Weights of a small transformer language model.
Size: width 384, vocabulary 21705, 38.4M parameters.
Training: a variant of SOAP for these matrices, 454M tokens, 4746 steps.
Each number is 200 + 20 x the weight over its row's rms, rounded and kept within 0 to 999. Layers, rows and columns count from 0. The size before them is the row's rms in percent of the matrix's.

# up: layer 6 MLP up, 1536x384, rms 0.0988, rows 1085-1120, columns 192-287
# down: layer 6 MLP down (transposed), 1536x384, rms 0.0919, rows 1085-1120, columns 192-287
up1085,116,172,214,222,219,181,204,198,216,194,176,202,226,178,197,225,209,174,179,189,171,212,189,201,183,186,194,184,205,228,200,167,188,208,225,207,204,162,219,191,178,184,201,162,222,204,171,165,213,213,152,194,234,198,210,181,181,209,184,222,181,195,211,161,190,173,207,189,216,208,200,203,212,195,168,218,215,193,210,197,203,198,174,185,211,204,209,210,198,203,207,173,184,219,179,200,221
down1085,109,221,144,180,220,214,175,202,192,168,212,186,167,214,198,181,199,205,219,198,214,173,210,174,217,213,198,197,215,201,202,220,234,224,176,202,232,192,190,206,195,203,200,194,174,170,204,226,218,205,257,193,210,213,164,230,181,206,205,181,203,232,206,193,202,232,196,163,219,182,151,202,186,192,210,205,192,194,201,200,193,186,191,224,200,221,217,185,204,208,166,241,227,189,190,228,198
up1086,105,264,207,194,186,206,159,227,246,191,198,193,199,206,176,202,209,191,210,214,209,209,235,188,201,211,213,214,224,236,206,201,198,200,200,194,174,201,207,195,215,187,178,179,203,209,214,162,202,179,199,199,189,222,202,183,212,159,209,189,180,195,224,220,209,164,219,204,237,152,157,189,192,214,205,208,221,205,188,154,193,196,230,196,184,209,197,199,214,198,220,186,209,186,227,234,197
down1086,108,189,216,229,228,167,170,196,210,203,175,195,177,181,205,210,201,198,190,158,226,248,196,217,217,196,216,196,183,226,201,188,193,218,210,201,212,218,132,194,188,180,230,206,184,242,200,201,162,208,180,182,193,201,199,183,193,206,198,205,213,216,186,185,197,180,176,182,216,179,166,179,183,195,164,175,190,163,180,237,192,218,181,243,193,188,201,167,168,144,185,166,182,187,237,202,224
up1087,087,178,215,181,169,225,206,188,206,178,174,221,184,209,205,202,188,228,185,190,198,204,210,197,178,206,181,256,203,226,217,215,208,216,188,216,244,228,226,214,191,193,178,212,171,211,160,233,202,180,206,200,194,205,172,168,196,234,213,217,191,197,227,176,233,193,219,211,210,202,212,180,201,213,217,184,256,218,207,226,228,187,192,217,193,164,184,209,233,189,198,182,160,218,189,189,205
down1087,086,210,209,192,211,224,176,184,200,188,199,203,192,187,216,210,205,185,223,158,212,207,178,232,197,196,212,177,185,170,228,173,242,216,188,227,251,188,189,199,229,219,203,184,233,184,182,201,192,153,200,227,200,192,220,221,203,191,184,195,187,204,198,207,212,206,232,168,210,244,194,218,204,212,191,196,200,189,198,159,200,203,207,215,187,216,204,211,226,178,213,233,201,187,209,213,192
up1088,098,196,165,218,197,185,171,208,166,236,182,168,187,198,187,183,186,175,173,202,216,201,204,188,145,170,207,184,218,193,222,207,212,178,175,228,191,192,201,205,232,247,227,198,289,227,194,214,200,234,195,197,206,190,159,194,165,190,221,243,179,198,216,214,196,186,191,187,214,229,188,174,195,199,169,167,220,183,197,196,229,222,189,209,214,195,201,200,186,175,194,191,224,207,191,217,198
down1088,112,212,226,201,190,206,168,176,188,234,208,207,194,184,204,206,181,231,208,206,243,215,201,174,185,214,200,218,184,188,196,186,161,192,194,185,202,228,207,205,220,213,194,202,148,245,200,211,229,191,150,189,172,207,188,194,187,203,229,184,195,203,160,214,189,181,205,182,196,212,208,183,183,191,209,217,230,170,180,239,228,209,141,180,201,198,185,191,190,191,198,219,184,157,197,215,233
up1089,079,178,184,192,205,216,194,223,224,208,177,157,195,214,209,226,223,199,191,208,179,216,217,234,190,214,189,244,169,197,196,214,216,185,179,179,190,157,181,192,200,177,189,217,201,188,216,188,206,214,226,167,207,241,191,183,187,189,193,184,186,181,210,191,192,211,216,183,241,204,183,219,224,185,215,243,209,202,201,178,176,213,224,193,183,193,210,215,191,185,195,218,204,192,182,192,163
down1089,063,208,152,191,235,180,193,196,221,183,224,224,218,179,171,190,202,182,208,167,227,198,181,237,218,175,218,183,209,192,204,216,217,211,235,206,232,214,222,197,231,194,190,174,194,189,175,169,210,203,198,198,206,152,175,195,165,200,269,199,223,192,229,177,211,201,210,252,208,208,217,166,192,198,213,201,216,179,201,227,241,197,185,193,193,249,189,183,211,232,207,195,194,195,181,210,233
up1090,107,186,199,213,181,199,208,195,235,195,187,210,177,173,211,244,217,211,224,179,175,193,221,206,219,186,183,150,232,186,231,195,169,188,194,196,197,188,159,174,208,208,249,189,189,174,201,184,242,192,197,205,216,202,212,197,183,221,160,210,171,212,211,201,205,182,191,199,195,199,192,211,201,157,201,192,191,245,187,203,235,202,191,176,197,198,196,180,209,206,191,212,191,189,188,207,169
down1090,098,199,214,187,197,176,230,200,204,161,232,153,200,166,208,203,205,196,213,178,203,201,227,182,198,186,210,193,234,192,199,212,197,207,200,201,172,199,181,217,167,190,199,197,223,189,209,207,171,213,226,184,189,203,193,225,191,202,198,199,177,216,194,186,192,211,195,215,197,178,168,200,196,213,189,191,195,185,189,186,213,216,184,222,141,175,189,217,216,211,222,179,239,157,181,234,168
up1091,070,225,191,205,174,166,219,217,196,181,219,209,201,200,230,223,217,168,196,192,189,205,237,163,182,203,231,195,206,175,161,218,166,194,202,198,238,193,190,197,204,228,194,217,281,196,189,174,208,182,176,204,190,207,138,210,189,197,198,176,207,191,238,200,214,216,204,189,224,173,192,208,192,205,211,176,219,208,175,220,206,198,173,205,208,207,186,197,185,192,247,190,230,206,182,201,229
down1091,078,206,187,186,195,198,200,202,202,190,232,192,215,215,175,200,184,202,186,190,238,214,169,219,188,186,201,206,219,180,205,232,169,213,201,191,208,174,222,168,217,203,243,172,172,217,196,205,225,233,214,166,237,210,182,185,184,177,200,207,227,197,234,168,192,198,232,231,186,171,209,218,189,222,202,195,197,209,205,215,224,181,214,212,166,203,201,184,165,214,198,218,172,235,196,199,236
up1092,081,178,199,191,189,170,241,217,167,163,201,201,206,202,196,180,225,193,196,207,203,209,189,190,199,211,211,183,216,201,156,214,173,213,190,208,203,203,192,199,196,235,197,201,206,182,217,219,174,171,212,213,209,191,196,196,207,190,236,170,202,219,177,198,205,227,211,201,229,210,186,181,194,188,210,267,207,214,184,182,203,200,194,186,181,198,222,191,177,194,208,192,223,216,199,187,259
down1092,092,186,222,211,185,213,199,176,185,153,193,191,171,226,218,205,200,197,218,187,179,225,208,208,203,228,225,239,196,192,198,241,200,232,238,189,194,213,180,176,203,196,226,191,217,222,217,201,174,167,192,192,184,163,234,170,227,201,229,203,206,206,214,204,185,177,209,211,212,200,222,194,191,216,178,204,204,220,214,213,233,186,246,189,183,197,216,198,226,213,222,176,222,201,190,164,181
up1093,104,233,218,205,192,171,226,200,214,233,204,184,201,206,236,196,202,197,219,208,188,222,169,217,182,213,231,218,202,177,202,182,227,203,204,191,192,220,182,200,229,229,207,192,163,267,177,210,201,174,195,223,221,184,180,150,159,189,208,232,185,206,185,225,196,212,220,201,222,202,174,163,189,187,191,206,166,229,193,190,213,213,178,198,207,212,219,208,243,204,175,192,205,197,177,212,235
down1093,104,179,169,199,194,211,199,210,206,218,212,231,210,235,187,163,241,208,225,198,222,178,205,188,188,187,178,208,189,217,229,162,182,179,178,194,205,207,197,223,217,192,197,167,207,181,229,207,206,207,176,198,193,213,229,210,206,183,230,187,208,159,207,218,174,204,201,194,230,226,221,222,187,207,221,201,192,189,203,222,195,207,210,197,219,203,185,159,220,181,162,173,211,201,205,212,189
up1094,109,191,183,172,207,198,216,223,163,201,194,213,219,206,193,216,240,205,186,227,208,212,220,203,224,174,200,230,171,212,203,161,209,225,226,225,190,210,180,177,183,203,207,239,211,240,220,187,208,209,189,164,214,188,212,205,202,185,233,192,196,235,178,220,212,219,167,185,190,182,150,187,203,212,230,207,192,259,216,207,199,184,192,183,151,152,209,176,190,194,243,203,205,183,199,204,178
down1094,113,200,195,196,234,217,225,173,181,163,225,156,193,180,188,185,207,235,194,202,211,185,186,229,249,191,167,236,184,189,216,181,197,202,170,221,184,189,176,195,159,178,216,209,214,201,193,180,241,221,221,220,155,210,211,179,236,189,189,226,183,182,193,212,204,189,165,187,195,219,189,196,214,213,193,209,179,201,188,215,150,210,159,208,202,191,190,203,190,206,205,152,223,176,190,195,199
up1095,104,232,222,181,183,185,191,186,232,225,211,202,175,205,187,203,180,203,188,214,206,180,216,206,206,186,166,196,223,180,198,187,197,217,180,186,207,220,164,203,197,200,209,214,227,165,187,168,175,188,185,209,188,217,202,154,219,186,178,201,210,181,219,244,206,216,205,193,218,175,140,200,201,201,196,192,204,184,204,202,199,213,221,201,217,222,214,207,234,193,202,200,212,207,197,176,177
down1095,104,189,176,230,178,217,211,221,245,211,204,211,187,194,183,212,239,224,230,217,208,191,211,222,205,188,193,180,179,208,189,183,200,218,174,208,199,218,199,146,162,173,187,187,247,206,208,200,191,209,203,153,198,229,209,185,222,159,203,201,202,222,222,195,185,207,213,174,202,190,219,204,206,238,224,199,143,219,202,223,217,202,213,218,182,224,210,171,178,192,195,217,171,237,184,199,212
up1096,100,217,206,188,183,210,204,229,234,212,193,233,160,200,212,184,217,210,232,188,220,213,217,199,195,201,203,198,187,226,207,219,217,198,209,179,204,220,197,161,211,155,184,194,200,224,220,154,238,219,171,171,203,212,199,182,205,208,189,199,221,241,202,235,178,214,205,168,193,199,223,178,210,174,231,241,187,206,223,194,196,219,202,180,200,189,231,230,200,187,191,193,186,194,197,213,186
down1096,110,161,175,169,240,184,203,196,235,196,213,202,184,199,179,225,212,187,218,236,215,180,247,202,187,250,204,192,214,203,213,214,223,183,247,212,182,188,221,183,197,193,206,187,171,170,204,214,207,185,211,221,189,189,236,206,209,215,210,189,183,209,205,193,204,209,200,178,178,169,200,195,200,224,196,213,199,220,169,189,186,225,204,172,204,210,194,185,221,218,190,183,201,215,234,222,102
up1097,136,193,184,190,220,226,200,181,224,186,198,217,199,200,221,173,205,209,223,200,217,210,185,169,178,221,191,178,191,187,203,186,207,213,199,195,156,196,191,186,158,232,197,217,217,239,219,211,196,207,218,209,215,209,192,244,224,222,206,195,203,230,207,196,156,213,207,215,225,207,189,204,204,188,208,231,234,200,186,203,228,189,198,208,191,179,207,178,180,216,163,207,191,164,208,158,197
down1097,123,234,233,191,174,202,186,150,206,222,178,176,183,205,217,178,213,179,219,177,220,206,182,202,207,199,168,183,159,235,206,175,200,204,197,204,201,182,203,206,217,207,206,220,188,182,235,214,206,212,208,175,173,192,213,217,174,200,217,199,207,176,191,231,193,199,174,204,201,152,220,194,190,184,226,177,176,182,204,212,199,191,182,190,214,185,210,204,237,168,177,226,225,203,189,222,211
up1098,112,200,200,214,164,200,191,239,211,192,170,186,177,200,237,219,205,183,231,199,181,200,217,182,208,225,189,160,192,177,221,200,195,238,189,190,190,184,231,185,178,189,233,216,180,180,202,210,181,181,181,178,164,180,196,166,174,198,167,230,242,180,167,188,210,211,204,201,190,229,172,202,203,213,173,180,216,201,197,190,201,209,188,207,188,180,185,207,179,174,227,164,137,201,229,187,149
down1098,102,175,196,180,190,153,190,199,186,216,205,193,167,167,169,218,203,194,174,211,191,194,172,224,174,171,160,188,195,204,222,244,215,257,215,175,195,216,182,202,208,206,205,224,197,199,242,195,173,216,184,200,197,196,221,148,206,188,220,209,219,190,171,229,200,201,192,196,226,206,205,199,183,221,178,193,200,226,208,192,206,188,220,205,210,187,196,218,216,197,193,172,190,211,169,189,123
up1099,107,189,226,208,183,156,245,180,223,208,199,181,215,176,229,173,180,213,194,185,197,197,217,180,198,199,197,200,212,193,200,198,233,214,209,200,192,194,207,231,215,229,231,201,198,197,214,229,198,234,200,240,195,211,197,202,225,171,174,182,227,205,188,173,195,235,247,182,183,188,177,203,180,209,193,180,209,178,222,205,165,181,207,190,230,205,188,185,221,185,206,194,220,194,188,154,223
down1099,099,196,197,191,209,197,197,239,245,203,197,205,197,194,167,206,227,209,173,205,228,223,211,208,206,230,220,178,208,187,189,180,184,225,215,195,174,214,209,193,201,187,193,178,183,184,195,197,232,177,196,214,192,161,172,231,195,192,202,180,200,212,189,196,213,215,159,185,222,201,205,177,192,192,187,227,204,192,182,178,194,196,205,192,197,186,214,219,154,194,214,181,192,211,241,204,225
up1100,112,176,213,204,195,230,184,233,203,202,203,182,228,216,227,185,209,192,175,153,175,233,176,175,178,176,201,202,201,177,201,198,195,212,188,164,199,210,239,191,159,181,216,185,208,219,194,183,216,203,221,190,167,211,189,199,199,183,180,171,182,179,212,189,184,194,224,195,207,205,183,268,192,180,179,196,221,223,212,196,174,180,213,207,206,155,189,226,211,203,243,213,228,207,162,187,234
down1100,107,237,204,170,218,199,186,195,214,212,198,208,220,188,202,232,212,185,195,215,180,207,173,196,220,175,202,255,205,213,185,198,230,191,196,190,197,152,170,183,180,227,230,168,201,237,212,199,192,167,231,196,216,204,187,210,192,179,187,189,199,226,191,163,221,195,198,162,183,212,230,173,223,194,192,166,228,183,186,208,183,222,201,237,188,187,199,219,209,203,199,193,211,194,201,215,192
up1101,101,188,196,195,187,215,175,222,204,197,199,234,202,176,208,185,223,222,175,182,179,217,191,251,199,220,208,212,185,210,223,191,193,200,195,215,216,210,209,200,225,217,207,213,217,243,189,228,229,198,197,211,192,171,207,201,188,210,232,211,197,178,187,199,219,181,238,245,235,201,195,181,204,198,193,192,248,178,195,183,182,176,249,174,198,183,196,188,218,204,207,179,184,223,221,212,213
down1101,106,195,202,220,194,192,182,183,193,185,226,184,213,185,202,230,199,210,193,181,196,236,187,165,193,190,182,203,197,180,203,215,221,214,208,198,214,196,188,231,197,190,197,194,222,202,159,202,180,187,196,192,199,230,206,198,225,202,209,198,230,209,214,153,188,185,206,219,197,207,183,220,217,190,175,237,193,185,212,213,207,195,219,186,219,203,183,173,223,211,212,160,246,202,195,189,223
up1102,098,224,219,215,174,190,174,232,195,209,218,221,185,182,203,246,199,167,229,223,232,229,194,217,195,227,160,215,160,188,210,224,213,206,200,145,180,197,201,187,173,203,209,240,180,165,195,232,195,227,208,246,210,166,198,216,221,247,198,169,198,151,189,198,204,192,227,190,201,213,204,190,240,209,230,204,218,219,179,190,211,179,209,165,182,191,187,199,217,184,188,190,211,209,215,188,180
down1102,093,261,201,180,195,210,211,170,178,227,198,208,198,211,216,204,222,229,216,220,207,188,177,217,179,199,169,173,178,192,190,200,224,229,175,196,205,202,198,212,219,200,210,203,202,205,204,217,162,214,197,220,208,187,199,197,249,179,168,186,195,170,185,172,210,210,214,183,199,199,196,194,187,181,250,161,212,187,162,238,190,204,206,182,199,218,232,183,180,194,202,193,212,205,194,192,232
up1103,104,195,222,208,238,238,171,190,218,206,195,208,265,215,237,179,189,223,224,179,235,179,213,207,174,230,192,197,189,202,188,151,200,170,179,224,212,217,221,167,176,201,188,204,179,209,162,213,214,206,214,208,198,184,149,210,221,243,219,173,202,188,206,175,203,213,169,196,206,206,170,192,176,195,208,186,153,185,233,192,207,216,191,180,204,195,208,189,226,214,191,190,193,254,229,169,199
down1103,100,208,171,221,210,197,184,182,215,233,202,199,162,234,191,194,222,182,200,207,222,202,248,204,190,203,212,204,203,184,189,192,210,236,173,217,189,201,195,214,194,186,228,228,193,203,175,191,224,155,191,207,197,192,213,205,211,195,186,181,198,205,199,193,191,216,203,164,224,207,191,190,212,203,206,211,206,202,184,177,181,192,200,176,213,212,182,211,262,176,178,207,174,169,214,209,197
up1104,105,183,199,216,210,207,191,183,212,193,197,203,229,208,231,187,174,230,216,248,191,234,231,230,241,176,204,222,227,129,136,207,227,207,209,182,191,203,168,171,221,195,198,200,199,220,201,205,163,196,213,245,212,167,190,239,202,191,220,212,209,206,227,208,204,176,206,181,181,226,193,193,188,200,211,218,182,228,219,203,227,179,207,213,209,206,198,211,204,222,185,208,204,203,215,227,196
down1104,099,242,226,174,222,198,212,198,210,205,174,219,186,194,175,192,209,184,205,185,192,204,220,209,190,168,188,193,184,199,208,178,221,184,167,194,186,198,208,192,207,184,183,212,184,216,176,235,222,203,200,199,187,212,241,185,168,197,179,212,204,197,193,208,195,182,180,188,204,225,193,197,251,202,182,196,198,182,218,186,192,203,202,174,173,173,175,197,158,169,195,191,218,206,179,218,208
up1105,101,220,194,180,183,196,198,196,203,178,209,154,189,218,182,224,176,191,222,202,190,190,202,184,192,166,190,206,185,169,186,211,187,197,201,219,186,186,209,180,216,215,215,203,185,161,214,230,175,205,190,239,199,199,187,221,190,219,179,175,206,217,198,210,217,180,194,219,211,195,176,199,204,195,195,219,182,184,223,194,177,210,220,219,162,219,200,200,180,183,185,198,182,230,195,229,163
down1105,094,188,174,199,185,233,240,184,178,220,233,226,165,224,204,173,203,197,226,189,193,196,209,186,257,249,181,187,225,194,228,219,175,161,223,194,217,196,218,219,202,177,188,192,223,210,221,186,195,196,188,203,189,201,185,201,170,186,186,199,217,243,215,211,184,182,201,166,205,228,215,241,202,148,204,193,212,197,149,199,221,156,187,220,192,213,213,191,204,202,201,168,236,197,208,193,197
up1106,106,179,223,207,193,185,171,188,222,200,173,198,210,180,170,188,196,204,196,195,186,183,226,196,198,207,163,205,211,200,212,165,162,171,238,215,134,250,218,219,201,230,180,217,195,207,189,164,217,176,197,240,202,211,188,158,225,170,207,179,190,200,163,171,188,213,202,230,177,175,169,210,201,202,215,210,198,237,194,174,197,215,195,193,178,195,227,213,224,201,188,197,184,192,199,227,223
down1106,110,163,207,202,187,175,184,193,261,210,207,192,181,168,218,196,190,190,188,164,184,172,201,195,211,174,194,190,170,182,215,201,182,185,207,215,159,217,192,266,219,207,168,206,218,202,208,210,186,204,216,213,197,180,177,190,189,177,202,186,190,196,195,228,213,217,250,214,166,210,200,214,185,196,195,211,202,184,202,217,163,218,197,184,192,209,200,183,221,197,186,205,216,207,217,185,204
up1107,106,214,198,201,190,196,192,240,215,179,217,182,200,194,223,204,197,182,185,170,230,206,199,183,169,201,210,181,209,196,201,187,196,184,178,205,217,209,191,259,205,197,179,213,183,232,169,177,209,218,200,164,203,164,200,200,203,211,187,161,235,197,229,224,199,180,195,189,205,192,207,190,215,181,193,195,194,220,218,212,203,223,205,181,201,229,237,198,197,217,187,190,196,206,202,217,185
down1107,103,218,241,190,200,195,209,204,184,215,200,194,208,190,212,195,206,224,218,175,183,203,230,200,194,180,184,179,169,210,219,200,192,204,209,205,197,206,191,156,216,132,224,182,216,175,244,187,175,198,216,167,205,211,170,146,154,204,243,185,175,205,218,200,183,208,170,199,205,206,203,203,209,202,214,195,235,197,197,212,190,191,190,180,200,192,241,223,211,183,199,217,230,173,252,195,196
up1108,091,216,203,202,191,163,197,220,181,173,237,214,215,205,210,191,182,204,200,198,196,193,140,211,205,213,209,178,176,195,192,203,180,230,198,170,207,221,216,215,219,229,219,192,189,179,216,191,205,182,219,218,159,219,222,218,166,218,217,184,200,238,177,212,188,202,195,204,192,223,206,203,177,196,188,189,188,213,197,229,190,206,204,208,205,216,195,212,208,212,189,212,190,201,200,216,234
down1108,083,227,165,204,214,199,215,179,200,195,205,215,204,192,167,198,165,193,230,233,206,208,196,179,206,172,196,209,219,162,199,203,227,202,224,210,189,203,204,175,192,193,200,178,221,200,180,191,186,190,193,216,198,190,176,207,208,209,151,216,201,238,250,220,204,246,190,184,217,230,182,188,156,216,228,183,210,211,198,186,187,189,196,212,186,207,207,224,219,186,214,187,200,148,172,184,204
up1109,112,220,212,186,204,200,186,182,220,160,206,219,224,178,229,195,217,187,244,215,187,221,207,245,196,209,226,210,177,200,198,212,200,212,189,181,201,196,203,238,188,202,166,251,217,189,197,181,210,212,213,203,212,214,166,190,225,200,243,209,178,178,204,226,204,226,221,207,197,188,226,185,188,163,183,229,180,217,204,225,163,186,193,205,189,191,209,190,202,183,150,215,200,226,236,191,209
down1109,114,194,201,203,182,186,197,179,176,201,210,217,198,194,231,209,214,226,184,198,164,189,184,167,242,186,195,195,168,195,170,218,185,206,199,222,169,208,187,199,188,193,212,197,210,178,215,207,168,213,204,203,214,207,197,189,220,193,190,217,178,226,194,196,197,150,189,203,198,166,204,183,180,200,198,202,229,203,172,200,235,201,202,218,212,201,189,228,183,184,184,226,219,189,174,203,283
up1110,091,222,241,274,183,195,223,207,202,219,176,203,210,189,214,205,188,163,232,197,162,205,202,194,200,214,223,204,178,209,192,211,206,160,196,216,200,193,222,187,214,231,186,164,178,184,194,202,198,201,171,217,191,200,172,184,151,214,217,176,208,219,226,176,221,206,198,197,192,217,232,210,206,188,195,203,208,169,184,215,212,188,197,165,185,197,194,186,232,183,203,202,209,205,237,195,216
down1110,097,196,185,206,204,174,196,169,188,182,153,198,195,206,166,222,202,230,199,205,214,184,200,232,204,170,213,162,173,212,246,200,219,199,203,201,187,233,196,206,200,184,206,216,176,188,199,208,217,201,225,196,212,190,229,173,166,221,224,223,231,179,175,211,199,221,210,232,197,212,176,218,204,204,217,155,202,183,226,201,236,177,192,202,214,207,222,202,209,178,201,166,211,186,204,164,206
up1111,080,181,220,209,195,163,229,207,207,166,219,176,237,194,198,219,168,217,196,214,176,174,218,192,189,231,205,213,201,173,191,206,189,197,212,201,199,189,235,205,168,210,203,222,223,174,226,149,204,181,192,149,168,173,182,159,205,220,197,223,233,208,199,173,184,184,209,189,220,203,229,199,220,161,212,198,230,243,211,208,180,198,212,181,214,212,224,174,190,213,183,228,170,198,177,175,205
down1111,079,185,190,168,199,197,197,217,212,219,226,190,207,192,209,213,200,231,254,134,170,239,181,191,205,202,201,192,212,217,223,181,190,214,191,214,202,219,197,191,230,180,159,170,205,205,174,213,228,226,173,200,210,194,199,241,216,207,235,203,216,189,180,225,219,219,161,225,193,222,176,185,187,185,200,239,186,180,176,209,218,214,206,203,208,170,175,217,200,219,213,186,208,211,190,209,128
up1112,072,200,183,192,188,211,160,231,200,196,218,197,192,221,186,210,208,247,198,224,203,171,223,197,196,207,209,224,190,204,181,193,202,166,212,206,203,192,246,211,190,209,170,172,216,192,229,179,214,196,182,231,188,229,225,191,206,192,224,196,179,211,188,229,237,195,191,188,155,180,195,206,214,189,178,219,233,215,231,202,209,174,200,212,226,202,207,221,234,214,226,215,221,200,221,204,171
down1112,085,217,196,198,191,195,184,245,195,196,190,201,179,204,175,187,212,173,210,200,181,205,222,183,228,223,221,194,207,202,184,224,218,211,173,195,203,217,174,180,223,203,168,222,175,187,193,187,187,231,198,183,212,157,214,175,174,175,218,204,207,196,209,208,214,154,208,186,201,182,189,195,205,236,220,224,189,171,254,238,204,208,177,187,189,187,212,203,168,213,203,173,192,204,191,202,184
up1113,089,199,192,207,178,213,178,204,209,232,206,157,234,177,217,213,202,235,213,227,173,203,241,165,213,193,201,164,197,228,184,166,167,205,210,178,173,189,171,196,220,193,161,193,174,188,224,169,215,193,180,198,190,203,187,198,158,185,163,226,200,210,190,214,191,203,198,206,196,176,170,182,218,206,191,163,193,206,247,202,223,196,204,223,199,189,184,176,222,196,191,233,195,185,194,224,207
down1113,099,173,211,202,218,200,225,215,181,205,235,184,198,206,203,210,207,187,201,208,219,193,216,232,227,189,224,238,219,218,183,186,179,189,193,168,208,222,202,199,176,212,176,198,194,240,170,217,212,187,224,214,219,209,235,191,171,200,204,167,169,214,207,214,162,184,240,193,169,210,197,207,211,191,199,204,183,196,145,202,204,184,229,204,199,207,170,189,220,236,215,226,207,208,211,224,242
up1114,095,184,219,191,174,158,200,242,191,216,168,213,199,193,220,184,200,201,172,203,211,204,186,189,181,163,200,164,203,207,218,189,207,199,209,140,222,212,195,207,207,185,237,195,191,196,221,211,168,213,177,211,216,190,186,188,198,180,179,171,221,220,192,186,190,212,231,225,211,184,226,217,209,195,210,216,220,207,195,204,189,218,198,226,171,191,211,226,181,178,197,205,207,199,188,218,199
down1114,098,179,196,207,196,163,218,173,227,198,163,197,188,220,185,194,200,217,214,194,212,189,180,198,199,146,204,212,198,193,204,192,208,175,208,185,191,185,178,194,151,186,191,178,180,220,221,188,180,205,201,155,188,198,179,197,198,209,174,238,180,215,186,173,218,167,186,202,213,213,205,245,170,180,191,182,202,188,193,180,187,198,212,186,190,224,201,210,167,180,160,197,187,188,226,233,185
up1115,108,196,233,223,232,222,186,187,193,222,212,199,238,197,206,180,161,220,213,152,209,200,204,202,196,196,178,223,173,173,192,166,171,205,216,160,191,197,225,195,151,196,195,196,179,185,191,217,201,190,190,182,193,185,233,218,219,200,201,195,195,175,201,192,212,203,216,173,212,203,231,170,202,178,186,177,204,184,210,201,175,196,214,187,175,193,192,197,188,235,194,165,204,227,173,180,213
down1115,108,192,213,178,222,240,225,210,134,216,175,186,212,211,211,200,191,226,198,186,214,168,211,165,242,214,227,194,212,170,204,230,225,216,199,218,223,190,218,198,206,202,195,198,180,195,199,202,197,206,200,155,161,159,179,211,220,197,203,206,169,200,196,211,185,200,210,218,176,196,190,218,224,197,207,200,195,248,172,210,197,190,174,196,184,212,190,187,192,191,230,202,182,207,202,169,220
up1116,110,224,204,194,203,222,243,238,198,186,197,208,192,205,178,186,217,221,193,177,166,188,195,170,225,216,177,213,201,188,196,187,196,206,226,230,216,190,197,223,174,175,183,226,223,192,198,227,189,205,164,225,183,206,216,212,210,192,168,185,216,192,174,174,228,162,217,174,205,176,203,210,196,166,200,199,171,177,200,169,193,229,173,185,198,173,223,168,211,239,221,203,207,193,223,188,213
down1116,108,193,208,219,183,195,199,219,200,207,201,154,209,190,175,207,203,193,193,174,206,175,175,210,189,222,236,203,230,161,213,194,205,207,210,200,213,180,215,193,187,188,226,247,178,205,198,172,173,180,220,158,204,264,190,174,202,197,211,189,170,214,196,174,197,197,166,190,205,201,182,206,165,188,158,193,176,183,192,212,171,187,199,199,202,196,244,209,202,222,236,211,174,193,217,217,201
up1117,097,154,223,176,232,174,190,154,194,202,175,205,230,190,195,199,197,216,178,184,220,218,183,218,185,198,222,200,206,171,174,214,184,180,195,215,186,218,207,241,193,148,156,195,215,197,197,199,196,148,202,226,187,208,175,196,204,234,233,231,225,210,213,207,223,219,228,189,193,240,179,193,179,197,214,206,200,196,192,216,197,232,214,201,213,176,235,218,159,242,194,217,216,225,248,207,156
down1117,100,185,216,217,213,178,230,191,157,185,217,181,218,198,167,224,239,223,175,203,198,200,223,186,212,213,227,218,197,196,170,173,217,226,185,210,211,222,200,193,204,202,183,168,218,186,198,212,190,201,212,163,195,191,217,189,189,176,218,208,184,207,220,210,210,180,237,199,188,184,186,193,224,208,180,167,221,203,200,223,206,219,226,232,142,208,168,171,179,200,199,228,202,166,206,195,175
up1118,080,200,223,195,179,179,203,188,231,191,242,189,224,216,185,180,187,205,188,219,173,157,219,190,227,205,190,213,201,206,183,169,188,215,224,194,199,215,196,212,203,187,181,194,207,235,205,202,186,129,176,191,235,194,210,213,214,184,207,203,184,225,166,209,227,207,221,221,178,190,203,178,197,211,202,209,189,204,241,192,210,203,220,200,216,213,200,198,224,182,201,191,210,216,210,213,179
down1118,073,206,205,192,196,223,205,230,171,200,200,236,219,214,229,201,193,171,198,205,198,213,153,205,199,199,222,196,248,211,192,195,219,214,221,218,199,227,165,199,155,195,203,187,176,201,177,187,216,203,210,176,228,194,196,193,175,196,202,188,178,205,192,202,188,205,189,210,210,192,203,206,198,199,209,186,200,210,234,173,170,187,196,207,220,182,234,207,159,208,211,200,194,222,200,225,248
up1119,107,224,212,192,206,140,236,222,221,207,214,209,203,218,185,234,210,199,206,222,204,204,213,178,194,196,206,179,187,207,186,204,182,147,203,180,182,239,221,210,210,205,202,207,232,241,190,169,194,196,187,220,227,173,192,190,212,220,236,179,176,181,190,179,177,193,179,168,192,231,201,195,237,210,201,176,223,199,220,202,215,178,189,148,205,200,182,213,189,228,180,192,232,213,224,149,189
down1119,107,167,194,170,198,190,189,209,167,174,178,205,246,210,197,199,193,235,218,232,177,201,254,201,205,179,194,181,157,224,192,203,209,184,206,177,192,198,206,181,208,197,202,140,181,214,191,231,216,190,211,166,192,217,207,163,237,222,238,217,164,180,218,186,185,222,213,193,166,190,142,198,188,188,192,207,208,205,199,200,224,193,179,198,200,224,167,178,195,152,209,215,193,218,179,212,223
up1120,096,239,205,164,180,214,200,257,213,209,176,212,222,199,172,208,224,164,218,234,154,211,191,194,210,212,192,195,195,259,178,204,223,210,213,206,195,170,213,177,197,189,206,206,213,205,177,210,188,218,157,172,182,219,231,218,215,170,196,181,201,198,186,207,227,193,220,211,180,186,207,203,204,188,218,202,193,212,217,136,220,208,232,203,163,207,206,255,213,189,192,236,189,198,180,209,203
down1120,100,186,147,202,189,182,210,198,177,212,219,174,202,202,186,200,206,179,201,182,187,191,179,236,205,203,222,188,210,219,200,197,186,219,174,182,196,210,176,225,183,213,236,167,172,193,180,178,214,201,189,204,194,135,221,216,218,209,215,209,168,218,217,192,205,219,251,210,215,230,200,214,188,233,172,163,162,218,225,249,207,168,225,211,208,198,158,201,183,198,221,181,178,220,171,158,215